From a checkpoint of a small transformer trained on Wikipedia: rotary positions.
Each number is 128 + 32 x the weight over its row's rms, rounded and kept within 0 to 255. Layers, rows and columns count from 0. The size above them is the row's rms in percent of the matrix's.

# layer 3 MLP down, 128x320, rms 0.152, rows 0-104, columns 128-191
size [ 93 101 102 103 100  95  95 108 102  98 100  97  91  96  96 100 101  97  97 104  96 109  99  98 100 100  99  96 100  96  99 103  98  95  97 104  93  94 109 100 101  99 103 106 100 104 101  95 100 101 100 102 106  96 101 102 103 107 103  97  98  99  95  99  97 104  95 104 105 108 101 108  96  99 103 103  95 101  95  98  96 102 101  99  95  97  95 109  97 100 105 104 101  97 100 101  97  96 100 100 104  97 127  95 101]
[[ 94 148 167  80 103 150 211 127 153 117 136 182 115  96 102 105 143 128  75 146 175 131 147 143 142  50 176 175 110 108 132 169 126 144  75 106  89 196 126 150 165 132 137  94 157 124 164 139 139 190 148 100  79 133 106 109 152 105 147 127 118 149 131 111]
 [151 189 116 122 117 146  97 117 143  83 217 144 178 144  71 149 112 115 149 174 166  84 138 150 129 106 102  98  94  88 144 172 134 122 123  57 137 140 162  70 124 117 156 171 134 170 122 113 161 152 158  83 114 138 133  89  87 185 111 113 145 136 109 116]
 [102 120  90 172  81 132 164 125 142 128 125 148 109  86  91 103 134 108 145  99 144 116 129  89 202 181 118 111 122 124 141 125 146 132 126 139 120 179  90 173  96 124  66 126 150 152 108 118 129 111  72 157 145 167 131 157  86  86 120 174 140 129 115 134]
 [184 108 127 103 187 129 162 104  80 100 138 120 136  77 136  71  70 144 105 118 227 141 116  97 132 101  87 117  89 137 137 128 165 123  99 189 100 128 114 149 130 116  87 137 157 126 132 197  73 102 131 113  85 176 194 156 128 107 136  64  50 121  95  85]
 [105 108 112  99  85 106  95 128 154  96 145 185 114 101 114  68 146 159  90 126 114  95 145 107 116 178 132 124 157 110  98 173 139 172 111 150  65  97 113 138 205 134 167 110 175 168 112 128 143  66 100 141 168  71  97 154 155 164 128 151 147 145 107 105]
 [153  86 126 128  97 162 152  76 123  85 117  61 160  86 117 154 129 165 136 121 121  91 107  97  95 197  61 146 140 176 148 114  57 147  90 102 165 163 116 109 166 166 100 148 100 129 145 137  83  39 189 131 114  91 136 176 156  70 104 129  83 165 136 166]
 [100  73 129 118 135 128 153 125 115 126  54 122 153 129 147 125 146 160  78 103  91 110  88 112  94  41 168  68 112 173  86 122 133 133 118  20 148 156  65 131 148  83 108 109 131  88 110 122 168 208 120 119 166  96 139  82 120 161 145 107 145 146 143 157]
 [100 151 129  88 104 147 126 161 154 125 109 152 138 122  85 135 149 123 159 137 100  91 142 125 120 111  67 162 121 107 125 156  96 134 107  83 106 120 135  69 109 166 144 131 133 114 111  62 209 204 123 140  97  90 139 107 146 143  84  61 164 138 153 149]
 [103 160 131  96 184 127 185 187 125 197 148 145 135  98 174  91 100 128 162 186 111 177 138 109  90 117  59 113 151 100 114 144  97 157 106 116  80 144  67 129 116  92  76 127 150 153  77 105 123 103 168 157 157 171 104 204 115 127 139 106 132 148 138  98]
 [138 103 158 167 123 156 121 138 136 179 105 110 149 162  90 150 151  89 122 103 165 149 177 135 108 135  57 179 147 152  62 139  87 160 132  80  38  95 149  94  94 157 164 164  82 157 134 117  80  51 116 174 153  91 137 136  84 109 164 106  71 126 106 133]
 [186  92 218 126 130 125 127  97 129 100 147 185  96  66 183  94 124 110 181 182 166 114 112 115 176 138 153 155 127 148 107 150  94 135 183 103 170  97 128 124  88  80 114 146 121 139 131  93 148 165 104 101  74 138 183 109 129 146 134 123 112 185 147 167]
 [ 80 193 145 169 174  94 152 122 137 146 150 112 106  86 116 109 106  98 220 109 120  71 116 131 161  97 145 165 153  81 150  80 135 152 129 101  99 180 179 122 126 158 135 112 110 126  79  92 104 154 115 148 120 174 130 119 160 145 185 131 147 184 102 129]
 [123 179 174 142 124 148 106 131 139  64  93 153 101 167 163 114 118 112 144  92 163  48 144 118 149 179  90  96 104 108 135 144  75 105  65 131 158 148  30 162 160 160 131 115  89 211 173 158  87  31 139 131 116 143 161 110 124 132 133 103 172 119 144  83]
 [193 114 182 109 129 112  86 137 172  99  76 171 168 162 109 167  59  97 112  96 154 106 145 153 139 148 114 140 187 126 167 138 131 165 113  79 119  95 150 150 140 144 131 142 145 160 135  80 119 127  65 165 167 120 183 132 105 135 184 161 141 153 108 116]
 [115 121 152 115 120 158  62 148 164 113 127 105 125 111 129  94 144  59 154  82  94 204 123 144 156 163 130 153 119 102 135 132 128 131  88 168 197 144 139 141 125 101 133  88 110 174 148  90 139 175  70 103 110  99 122 117 171 133  44 157 166  46  91  98]
 [161 196 171 180  81 148 127  91 158 121 128 133 127 123  23 149 143  96 168 125 113 167 120  62 116 124  80 138 137  66 131 128 132 166 161 133 128  82 136  72 193  59 181  92 171 167 121 102 146 138 169 115 129 162 134 151 135 113 202 120 132 144 144 177]
 [122 108  95  97  77 107 129 145  99 161 155 137 106 204  70 113 132 165 153 129 119 162 146 153 106 113 143  84 136 190 155  65  91 139  96 122 103 101  97 157 100  55 124 136 116 130 155 164 159 177 146  80 122 154 176 116 111 113 174 121 124 101 114 116]
 [123 117 121 149 136  94 149 110 110  65 148 112 102 108 143 140  91 111 108  32 119 122  99 108 120  27 132 145  97 167 106 117  78 112  80  58 142 118 104 144  86 154 103 154 141 156 137 208  96 128 175 130  75 128 123 136 120 127 118 170 132 150 163 160]
 [111 135 119 174 103 134 141  99  95  82  67 194 151 109  91 117  98 128 158 166  90 136 117 108 151 152 149 133 121 110 108  72 152 147 115 141 117 123 109 129 143 147 134 148 107 132 113 152  81 142 166 120  66 155 116  81 135 145 182 174  99 129 195 124]
 [171 127 117 140 154 187 102  85 160 152 145  73 150 116 139 152 178 144 115 147 129 176 110 127 101  84 152  83 125 145 129 159 124 126 113  82 160  98 165 154 170 135 108  89  89 142 145 120 193  69 117 150 110  88 142  98 143 124 181 154 109  87 111 135]
 [155 161 127 151 104  67 128 124 206 149 122 174 109 131 120 128 123 136 140 224 149 176  67 160 111 239  81 147 117 110 144 127 136  84 147  96 153  68 128 136 141 113 107 112  83 108 119 148  99  30 124 117  79 125  94 161 153 146 157  96  82 145 124  81]
 [142 134 108 126 130 197 143  74  95 150  90 144 140 136 152  87 127 103 149  79 114 107 149 145 129 129 197  58 130 165 178  97 194  96 163 160 114 164 102 140 162 120  85 161 129 151 163 128  82 116 133 120  98 123 122 107 108 119  87 126 132 116  67 109]
 [177 159 142 157 179 152 130 124 125  92 184 137 114 138 157  98 128 162  82  94 112 132 128 150  91 157 128 108 170 143 154 131 117  68 138  74 106  91 168 100 121 136 125  89 170 103 131 120 128  94 146 105  61 132 115 129 148 119  58 118 106 121  95 136]
 [164 110 129  51 127  93 139 142 145 185 170 115 123 115 118 128 141 120  96 134 117 145 175 103  90 114  74 137 151 148 119 154  69 122 109  96 142  75 124 111 104  90 137 118 150 155 133 133 129 190 121 169 202  65 164 121 163 113 148 113 150  88 131 127]
 [154 184 131 137  61 192 176 121 157 135 128 181 137  77  94  89 131  98 143 138 104 146 154 108 146  97 101  66 137 108 146 137  83 109  54 138 151  80  97 145 133  90 208  94 138 121 106  87  91 244 168 157 161 105 139 105  80 118 106 140  90 121 100 172]
 [ 71  97 143  59 169 151 142 126 133 102 144 120 120 148 142 155 136 130 123 116 116 114 136 102 137 154 173 108 132 152 144 133  93 157  84 111  69  99 146  97 155 174 149 133 109 140  79  58 139 169 146  76 125 107 107 106 134 125 183 161 136 156  67 105]
 [135  78 167 185 120  74  74  84 139 149 159 164 120 128 120  78 140 111 100 133 130  98 151 191 113 229 147 146  81 158 146 129  81  92 144 151 100 113 159 147  88  48 111  96 195 118 133 151 161 149 109 155 187 146 173  98 211  95 176  99 124 128  95 126]
 [157  92 164 101 182  83 153 154 154 152 123  72 128 120 184 154 114  79 115 255 127  89 118 132 115 144 135 138 127  95 131 203 103 109  63 125 179 123 178 112  94 167 139 129 167 113 119 134 111 139 113 138 109 105 164 107 108 159 166  97 140  66 121 115]
 [ 70 139 160 161 121 124 173 117 147 138 129 121 119 149  72 127 187 142  83  69 121 107 131 154 195 125  42 121 125 179 124 135  83  95 101 172 159 144 169 140 110  89 137 134 112 113 175 126 167  85  89 134 149  74  95 140 115 150 170 137 123 128 102  85]
 [117 179 120 101 134 173 158 136  93 162 164  91 101 110 137 190 135 133 128 142 107 153 131 170 101 103 132 111 160 109  55  85 107 124 132 105 161 122 116 147 172 100 136 117 135 169  95 129  84 179 161 118 144 155 107  93 109 164 123 108 160 117 215 147]
 [118 169 134 144 157 160 126 198 162 124 176 136 142 181 143 140 124 158 128  62 104 123 167 144 133 210  99 153 182  78 130 117 117 192 145 136 124 142 102 188 178 148 107  89 100 119 126 162 148 129 148  71 144 138 118  84  92 168 124 150 171 123  99 159]
 [ 61 180 120 153 100 113 107  98 112 123 111 150 137 157 120  89 126 130 140  99 131 125 135  86 150 106 153 129  65 115 122 111 159 148 191 127 178  98 145 124  74 143  95 126 175 162 165 180 145 198 137 139 107 151  87  89  45 121  81 133 140 130 147 131]
 [159 100 176 140  93 155 129 129 133 130  87 111 184  88 117 141 124 160 115 135 133  99 137 154 158 132 147 200  66 143  97 100 132 147 139 141 153 101  96 106 135 143 140 134 161 134 164  74 127 145 159  80  61 112 108  68 106 126  77 154 143 113 152 178]
 [119 122 135 140 175 101 193 170  93 129 117 141 115 165 133 132 160 164 152  99 141 166  76 139 118  56 198 157 161  74  91 140  83 169 143  97 109 183 100 134 167 133 135 124 110 109 113 136 114 163 143 119 184 166 107 150 124 162 113 136 113 114 122 140]
 [127 130 139 159  96 138 110  85 121 115  95  96 143 103 187 146 125  59 184 175 150 126 150 147 132 137 114 100  92 102 188  73 119  90 146 156  64 100 132 145 135 122 120 160 176 166  88 108 177 142 116 144 107 151 169 107  97 157 156 167 115 142  91 211]
 [107 155 166 155 132 157 139 123 101 151 114 152 179 166 122 154 106 120 161  88 123 115 131 142 194 176 113 118  82  96  73 187 119 135 106  46 120 109 102 119 111  91 164  99  93 130 146 158 161  65 138 123  74 112  87 170 172 130 148  18 142 117 148 116]
 [152 156 118 162 112 146 131 185 166 116  68 142 135 146 159 176 102  86 148 164 139 120  89 143 166 122 171 192 183 117 105 152 147 166 127 136 206 188 161 191 110 139 150  48 158 138 118 108  97 187 116  81 176 153 148  60 144 101 135 160  94 159  85  89]
 [ 57 112 148 143 127 150  82 124 147  48 136 157 110  74  85 167 152 141 100 178 116 152 138 144 111 177 125 130 193 148 122  92  87 145 116 167 141  45 125 167 158 164 122  74 112 151 133 108 111  64 104 147 216 123  68 168 110 108 150 172 155 106 130 122]
 [147 101 130 151 119 181 177  91 106 139 136 129 110 109 143  92  80 146 139 140 158 158 113 117 104  86 157 130  70 111 150 111 154 139 143  95 106 134  90 191 117 219 115 128 142 112  97 142 141 155 150 145 131  92 144  79 124 140 123 147 120   2 168 101]
 [171 165 161  78 160 152 138 146  79 175 100  66 106 105  94 156  72 117 122  48 141 121 100 125 188  92 137 134 146 134 111 114 115 148 133 158 125 148 134 144 106  72  89 200 120  81 102 165 119 173 139 116  97 111 143 131 154 129 124 147 126 117 119 140]
 [135 204 209  74  98 160 152 132 146 109 168 112 111 144 112 142 112 113  96 171 151 143 168 125 152 190  90 135  98  83  96 142 141 110 151 149  59 137 117 185  99 121 187  99 137 126 164 110 112  63 114 125 104 120 119 127 139 195 163 104 143 130 171  97]
 [138 153 129  81 149 129 138  89  92 123 194 155 152 111 149 133 130 126 105 214 114 125 146 114 107 177 103 167 152  84 189 110 141 151 107  62 126 114 175 126  83 177  85  93 161 110 172  91 121 186 166 131 116  97 108 116 154 123 138  96 116  77 134 108]
 [146 118 131 150 183  76 160 155  99 137 137 127  98 129 138  76  48  69 134 142 103 176 119 114 123 122 126 108 157 117 108 153 172 113 102 127 100  77 101 125 152 168 134  99 134 116 130  77 181 118 149 102 142 127 158 134 144 162 137 106 146 129 157 139]
 [124 113 124 157 162 116 116 170 122 114 145 113 161 168 115 135 153 162 129  98 162  85 178  91 165 112 169 127 101 143  88 124 155 192 127 172 172 160 134 167 102 131 203 112  77 110 113 111  90 172 127 146 102 105 157 171 138  80 171 125 105  76 105 132]
 [ 95 141 115 164 144 144 134 176 122 116 135 127 150 186 110 157 128 137 124 175 158  81  83 170 133  92 156 116 152 137 168 110 122  95 155 109 161 133 103 184 135 145  90 124 146 122 127 137 110  99 141 137 148 174 141  10 177  83  65 160  90 123  92 142]
 [151 122 103 179 134 131 151  75 176 108 144 121  98 127 125 117 133 179 130  94 163 171 115 158  92 142 217 109 102 109  96  65 101 158 135  66 166 189 147  73 108 139  93 166 123 156 122 130 168 140 149 133 100 123 203 124 110 152 149  99 143 109 106  94]
 [160 128 119 143 175 169 108 111 137 159 133  83 119 181 115 177  87 154 142 130 102 177 117 163 145 144  68  98 145 101 106 148  87  96 145 191 127 164  87 170 158 175 135  98 166 100  96 100  78 103 143 156 156 180 181 113 125  88 142 171 106 119 100 139]
 [148 131 160  88 141 108 139  70  52 126  72  82 100 138 136  91  92 136 111  96 120 140  71 164 136 187 168 145 131  81 100 134 109  77 135 149  54 159  97 111  74 223 100 157  58 160  82 160 101 143 130 149  95 131 123 117 140  76  86  75 130 139 144  86]
 [135 113 115 189  88 148 154 122  85 161 151 179  74 127 115 138 135 167 111 141  96 154 110 154 142  61  75 138 136 104 146 113 127 137 103 140 123  49  97  78 128 122 150 126 159 166 179 152 135 145 186 121 168  94 137  94 138 109  93 150 123 191 111  85]
 [165 149 152 135 122  82 105 100 137 119 179  94  87 122 141 124 101 103  65 115 155 101 101 128 138 156  91 153 121 183  82 166 129 177 160 101 174 117 168 126 128  94 147 127 185 173 125 120 142 175 141 136 164  74 130 110 160 135  93 148 104 132 126 115]
 [179  98  72 126 135 158 154 113  40  98 123  98 127  71 188 111  93 119  89 104 140 179 115 161 162 101 171 174  89  77 130 175 186 101 134 130 105  93 184  92 162  56 119 133 105 146 122 173 150 161 130 148  93 128 147 182 148  96 160 104 146 139 103 149]
 [183 145  97 137 141  88 115 140  87 155  68 111 145 124 155  75 103 158 107 158 141 106 138 162 103 119 170 130 109 117 141  92  99 138 166 109  78 154 181 112 142 131  71 114 122 115 152 113 167  95  98 208 121 133 117 146 129  85 159 107  70 105 177  76]
 [160 128 107  98 115 151 130 121 179  88  88 114 141  96  57 135 177 144  88 127 146 143  96 150 168  81 168 142 118 170 131 149 142 166 146 136 156 157 137 116 104  93  74 142 125 118 100 206  53 131  81 150  89 202 109 162 126  39 106 116 161  93  57 117]
 [221 153  86 187 174 114 143 114 105 131 125  86 182 116 131  90 137 114 117 119 140 173 134 159  70 143 126 110 134 102 108 171 124 105 183 142  94 128 101 146 164 167 111 173 123 100 125 172 136 103 141  49 134  95 147 116 107 169 127 129 126  69 159  58]
 [119  69  95 147 121 132 133  75  61 103 106 148 120 145  97  88  58 135  67  94 121 149 124 145 152 123 166 111 105 185 122  82 148  93 125 165 122  88 116 200 119 150  98 143 107 113 130 100 103 129 107  88 105 154 170 130  85 119 126 185 142 161 207 158]
 [ 62 134 132  90 157  59 150 163  75 106 147 125  81  97 127 174 152 154 115 165 138 221 180 147 113 162 158 183 123 150 151 149 140 126 116 200  85 135 142  92 105 143 195 149  65  88  96 145 110 140 102 144 140  82 176 122 143 112 131 131 107 150 142  88]
 [151 139 124 177 135 164 133 154  93 116  82  90 118 210 117 153  98 123  68 156 111 130 149 120 163 135 126  98 102 123 163 154  99 116  80 117 141  67 127 123 119 149 109 109 129  55  94  93 150 164 158  97 133 103 152 109 157  81 128 134 141 101 116 132]
 [166 158 152  84 130  36 163 184 124 101 129 137 159 138 130 119 128 129 137 150 146 132 148 142 130 116 170 144 137 139 111 117 129  88 143  94  76 120 109  92 127 124 144 115 187 113  88 132 101 127  63 139 148  98 151 116 143 141 146 139 130 174 107 147]
 [121 111 166 115 111 160 163 188 112 149 151  95 148 146 144 143 187  77 150 152  51 113  76 127 129 113 146 129 148  93 164 138 120  95  97 165 179 121 130  73 128 103 139  78 122 127  96  77 109  97 159 108 198 115 117  89 176 160 131 137 128 128 115  64]
 [180 149 139 146 162  89 103  96 186 152 165 130 140  35 104 122 112 154 141 140 111 152  92 137  90 140 100 182 153  67  58 152 147 130 128 115 130 125 167 131 141 154  87 114 119 158 120 122 153 148  83 149  70 117  93 139 111 117 114 119  96 133 143  26]
 [107 107 116 134  68 122 113 120  83 129 106 110 126 133 186 124 118 157 116  92 109 175  96 178 115  97 127 146 136 120 139 133 112 171 124 161 121  94 134 119 121  84 154 177 112 156 115 122 146 125 110 112  95 132 106  86 122 177  89 137 140 117 130 127]
 [102 144 145  98 154 144 146 148 172 168 177 141 102 107 186 146 118 158 123 123 151 113 155  87 131 104 153  79 169 152 141 116 165  91 107  97 136 116  84 109 138 128 190 137 158  89  86 127 133 159 189  46 136 133 177 167 103 129 202  26 154 122  69 138]
 [108 150 114 123 151 115 167 127 119 102 143 212 155  83 149 134 140 100 161 129 117 105  73 132  73  94 120 118 111  97 133 159 130 130 141 168 106 106 144 113 138 142 130 152 116 113  91 167 161 165 133  77 117  65 127 148 174 149 123 107 121  52 125  95]
 [109 145 163  81 141 152 100  44  97 102 103 109 102 160 159 107 132 158 136 110 104 160  86 130 123 167 166 148 136 161  98 138 219 112 127 178 124  91 144 107 138 157 106 144 156 130 186  67 149 125 114 147  88 161 119  98  78 111  69 202 113 110  79 147]
 [112  87 101 111 196 113 145 123  89 147 180  55 152 157 137  94 119 139 126  69 130 107 105 107 112 195  96  74 152 163 134 135 137 188 142 139  85 173  84 152 140 171 125 131 127 131 157 126  99 131 103 138 119 115 184 140 154 148 166  92 100 118 106  82]
 [149 131  99 146 196 158 167 117 137 148  73  98  88 111 120 124 128 145 109 141 182 110 155 123 153 138 143 153 132 101 132 104 151 102 152  90  84 126  91 109 176 144 159 122 154 141 123  75 175 114  79 141 169 127 161 114 136  99 142  86 185 138 131 167]
 [153 118 125 130 137 128 234 108  77 108 114 174  87 174 116 107 110 189 121  86 214 139 140 127  65  87  93  98 119 126 117  79 135  81 141  84 108  89 122 157 129 126 101 163 140 128 112 102 147 130 172 110 143  97 123 130  82  92 123 207  97 190 119 122]
 [100 100 146 100 112 106 114 142  93 145 149 135 118 141 142 154 199 107  78 113 101 166 139  47  97 167  47  73 136  59 119 127  42 141 120 131 156 140 103 105 187  91 146 167 149  61 175 123  99 117  90  67  82 106 147 109 150  97 113 139 153  74 204 120]
 [120 135 152 158 138 119  90 133 108  95  97  81 102 156 164 153 148 106 154  67 138 148  92 128  92  71 122 122  68  98 150 122 143 100 204  87 124 133  92 183 117 134 109 140 128 141 126  85 144 159  97 147  84 112 101 127  94 120  53 134 136 148  98 128]
 [123  73  78 174 144 153  77  92 104 120 148 184  82 128 178 143 111 124 138  80 139 121 125 164 129 176 202 123 140 134 171 125 142  78 106 188 164 133 137 154 166 133 101 136 126 143 110 121 126  56 121 158 105 161 124  99 147 129 101 189 107 153 115 118]
 [128 152 119  89 116 159 172 183 152 171 129 165 175  64 106  95 159  86 183 133  80 140 118  81 152 165 206  92 122 136 144 146 100  84 149 137 112 107  97 164 111 106 156 103 137 112 118 123 171 135 125  71 157 123 154 169 119  73 123 188 176 159 144 137]
 [121 102 105  97 115 102 137  92  64 140  75 120 104 114  65 136 120 137  96 104 143  80  76 159 144 102 160 117 124 177 151  97 117 136 151 151 130  87 140 176 142 134 104 124 125 151 124 186 160 114  94 191 121 108 151  52 102 104 122 194  61 103 121 114]
 [120  60  68 185  79  84 144 185 152 151  61 160 176  94  93 122 160 140 123  61 127  99 161 117 156 176 118 128 157 177 129 136  88 182 110  83 107 115 117 151 149 128 123 130 156 126 112 121 141 174 124 126 131 147 107 137 113 142 116 139 100 104 140 149]
 [ 91 112 143 157 152 160 104  92  91 138 171 142 115 115  89 143 159 118 146 151 236 114  63 143 140 126 142 124 111 160 137 136 138  81 126 168 127 111  85 198 161 160 100 155 130 125 133 119  86  75 117 123  87 187 105 150  63 139 124 140  61 150 145  88]
 [155 136 155 140  92 110 160 159  98 120 162 130 101 152  99 131 133 161 113 131 112 132 108 156 131 160  48  96 123 114  97 140 108 130 118  61 117 167 149  84  94 111 115 116 107  80 220 179 119  25 130  98 124 147 185  75  41 152 131 136 158 100 187  65]
 [137 148 119  53 137 164 108 134  81 103 124 139 154 152 137  51 179  87 162 137  86 118  74 131 165 221 114  89 137 187 122 118 109  92 141 157 115 180 171 175 118 152 117 181  95 115 131 127 131 125 137 130 125 172  98 103  91 132 109 156 133 132 170 149]
 [181 132 115  83 127  57 127  76 193 164 163 115  82 143 131 130 118 152 111 173  77 118  80 126  77 140 169 107 146 130 136  95 134 109 151 143 182 117 172 113 117 170 155  96 110 177 121  62  87  69 121  56 141 115 154 121 187 103 114  75 168 175 129 186]
 [121 102 146 112 137 167 188 158 104 111 107 118 129 181 146 112 113 118 117 147 108  94 120  95  85 120 160 135 133 132  97 116  98 153  74 119 154 159 165  90 118  55  93 139 142  84 134 151 148  61 102  99  81 163 140 161 185 132 113 136 145 108 120 178]
 [125 155 142 101 171  93 120 159 159 159 116  99 133 152 138 123 149 130 129 158 152  83 102  92  52 133 219 112  94 121 145 118 188  42 106 112 130 178 116 170 164 122 169 113 163 190 134 134 109 202 128 164 141 107 178 173 108 101 172 122 189 155 163 131]
 [161 168 133 159 157  53 159 176 169 114 195 179 151 116 115 160  80  61 137 144 164 153 143 120 135 132  88 135 115  90 150 187  64 199 115 126 196  95 148 120  83  80 130  91  75 128 127 118  93 163 147 132 121 103  81 155  81  89 129  80 101 156 127 161]
 [202 109  99 121 178 143 125 138 142 157 120 145 157 178 111 216  89 112  76  51 151 152  85 103 121  91 140 108 161 126 148 150 176 139 162 109  91  63 150 109 121  56 136 122  82  94  85 123 185 118 135 110  86 103  87  58  90  97 119 112 170 138 128 173]
 [144 127 142 140 100 117 134 113 151  91 124 119 133  53 152 151 176 129 136 140 152 136  95 104 118 107 109 146 127 142 106 136 127 161 145 134 148 157 143 124 146 113 131 165 173 170 172  26 134 104 125  82  83 141 166 104  94 151 117 139 132  66 103  85]
 [113  72 122  88 132 112 125 182 111  84 184 101 127 105 114 131 151  94 117 130 175 111 154 132 154 141 106 182 140 190 136  99 206 145 122 149 106 107 135 173 149 153 174 148 117  67 102  95 147  74  70 189 133  79 116 197  88 112  90 171 101  95  91 120]
 [153 162  95 144 106 162 165  99 124 121 137  96 124  86 101 145 114 140 103 118 107  83 153 149 128  36 111 146 132 144  94 153 130 135 166  81 114 106 106 148 121  52 149 157 117  70 197 121 158  89 145 130  36 172 124 141 188 128 119 154 117 107 110 128]
 [152 103 118 137 168  79  64  47 158 109 166 156 140 102 153  74 196 155  47 132 139  81 117 140 101  72  93 158 110 122 136 154 129 133 164 151  82 166 113 184 134  57 114 150 155 129 124  86 128 161  77  70 190 132  96  98  97 116  98 137  73 113 148 142]
 [ 84 146 118 153 107 178 146 112 114 129 127 125 146 126  83 146 147 141 102 215 119 165 120 131 221 122 103 156 124 153 141 167 146  66 172 100 153 154 107 139 142 164 150  91 112 147 188 105 131 109 135 191  93 103 133  64  33  99 164 141 140 145 119 150]
 [129 115  99 169 161  90 134 141 126 146 104 126 124 173 163 181 151 114 111 138 135  88 130 131 153 127  76 144 156 102 169 111 144  94  81 154 110 116 183  94 163  39 108 157 153 128 149  84  52  87 144 137 201 134  77 128 169 160 126 151 125 159 112 156]
 [127 122  82 135 151 132 139 151 112 131  98 105 109  66 138 109 132 103 107  83 120  80 149 122 106 126  74  75 115 134  86 134 124 121 183  79  61 153 129 105 147 104 165 147  98 148 146 164 148 109 130 146  71 163 149 142 107 137 139 171 150 130 123 235]
 [107  92 136 140 166 188 135  51 113  96 118 148 125 122 160 145 125 109 168 147  96 175  77 103 101 127 118 139 155 131 129 132 113 164 104 138 183 139 113  24 158 118 123 129 154 100 138 147 154 149 156 162  87  93 159 136 139 131 132 172 138 130  52 100]
 [131 123 110 145 118  96 175 113  77 109 103 143 161 127 118 131 135 128 127 144 130 155 180 148 110  38 165 122 118 117 107  97 158 139  97 129 123 136 120 164 185 138 119 194 179  56 190 138 145  91 101 101  25 125 142  93  83 142  99 182 160 165 115 167]
 [105  94 180 136 128 155  70 147 124 133 179 139 133 143 133 120 134 130 115  76 110 106 130 145  89 215 100 121 191 119 103 151 118 100 163 144 107 130 159 153 121 180 129 132 132 102 148 206 161 175 118  91 191 131 147 122 139 157 110 152 117 157 103 106]
 [125  75 105  93 156 152 130 135 138 120 100 128 104  55 143  94  96 152 157 109 104 131 126 137 123  59 217 216  77 117 161  99 128  93 144 146 171 116  99 117 134 171 108 143 101 167 104 142 172 132  68 117 146 198 124 131 129 111 124 159 130  60  96 166]
 [143 132 126 148 130 131  80 137 116 179  80 139 139  85 139 148 144 157  99 121 132  55 115  71 109 129 175 150  97 165 189 142 148 130 108 144 149  57 147 147 142 138 143 165 172 118 129 149 112 100 115 125 201 177 133 147 154 123  85 102 110 111 114  67]
 [146 142 136 125 115 117 140 150 162 132 194  82 110 162  98 103 167 141 105 129 140 107 126 126 137 113 103 133 148 185  99 122 127 211 176 150 120 104 151  95 125 135  79 162 175 129 146 118 146 127 125 135 137  82 159 145 134 128 130 121  98 120 131 118]
 [120 105 174 166  86 181 128 104 144  92 179 111  93 109 130  98 129 107 159 109 119  79  85  70 128 116 106 115 125  94 104 105 118 106 118 119 119 106 145 140 146 170 102 178 135 106 151 184 104 167 180 157  64  99 158 126 163 138 145 124 123 130 131 113]
 [133 148  96 173 123  97 144 124 106 122 167 134 117 161 145  83 131 179 103 175 128 113 102  96  39  96 145 128 132  93 148 107 174 121 166 125 149 117  65 117 160 116 161  73 118 126 198 128 161 150 104 102 110 188 148 175 148 108  25 151 145 129 124 117]
 [186 133 155 120 205 100 135 136 104 190 137 108  77  47 191  87 177 123  84 108 128 109 137 128 159 133 140 122  96 132 103 104 100 120 102 146 126 141 140  84 118 149 108 122 117 101 165 137  93  74 111  86 123 175 158  85 116  91  89 133 115 120 132 140]
 [117 146  88 215 155 136 181 219 120 102 118 163 118 133 128 134 128 105 153 104 103 132 166 156 112 134  51 235 155 115 140 110 125 131 126 110 134 117 134 174 113 148 156 104 130 137 140 166  93  92 144 175 112 106 146 135 105 161 120 180 135 103 103  78]
 [130  89 163 101 137 128 136 140 101 149 112 182 142 160 146 188  81 147 163  69  99  70 117 128 194  63  84 158 104 147 161  93 129 117 169 122 119  90 132 115 146 196 134 111 137 105 131 103 111  94 150 143  98 141  92 143 156 105 112 159  98 114  57 119]
 [131 142 117 157  99 143  94  82 155 144 130 132 114 159 131 108  79 120 148  72 118 137 146 108 142 172 152  75 125 118 163 107  83 160 130 134 115 158 113  96 221 138 118 113  97 131 113 122 110 165 175 128 123 122 117 126 147  84 132 161 130  95  80  38]
 [107 167 138 193 102 102 111 182 140 128 136 133 100 177 123  81  96  75 164 112 113 185 117 133 116 136 114  96  94 166 150 161 138 137 145 120 116 132  99 152 179 176  97 137  98 172 141 117 177  41  90 139 134  86 199  95 163 111 159  75 114 138  49 153]
 [140 155 117 147 154 144 143 102 128 116  90  99 161 139  91 103 101 131 164 122 109 164 115 105 125 172 135 140 103 108 128 128  70 197  87 144 117 114 142 193 108 157 129 119 171 111 112 172 150 116 163 126 125 116 121  75  87  87 173 106 178 158  87  70]
 [128  59 138 165 174 136 127 211 125 175 160 105  93 188 120 144 120 124 145  92 129  99  95 138 111 131  85 128 192 143  97 122 108 129 134 140  87  98 121 117  85  86 131 104 107 106 102 143 191  98 152 122 181  69 146 167 139 116 118 106 132 156  82 172]
 [129 107 108 190 208 165 138 126 132 148 126 104 172 136 122 157 128 119 142 124 102  85 125 122 164 132 128 143 135 108 141  70 135 105 136  98 157 194 137 113 109  98  73 124 134 197 136 125 111 148 143 187  95 129 182  55 127 122 137 135  77 134 119 138]
 [ 96 113 150 104 196 135  90 131 193 114 129 136 111 141  81 108 118 115 164 176 109 168 137 135 116 102 160 117  96 116 100 114  97 134  84 111 113  79 135 114 136 103 128 132 172 110 142 137 107  77 113 109 110 195 141 162 137 121  48  83 168 100  74 124]]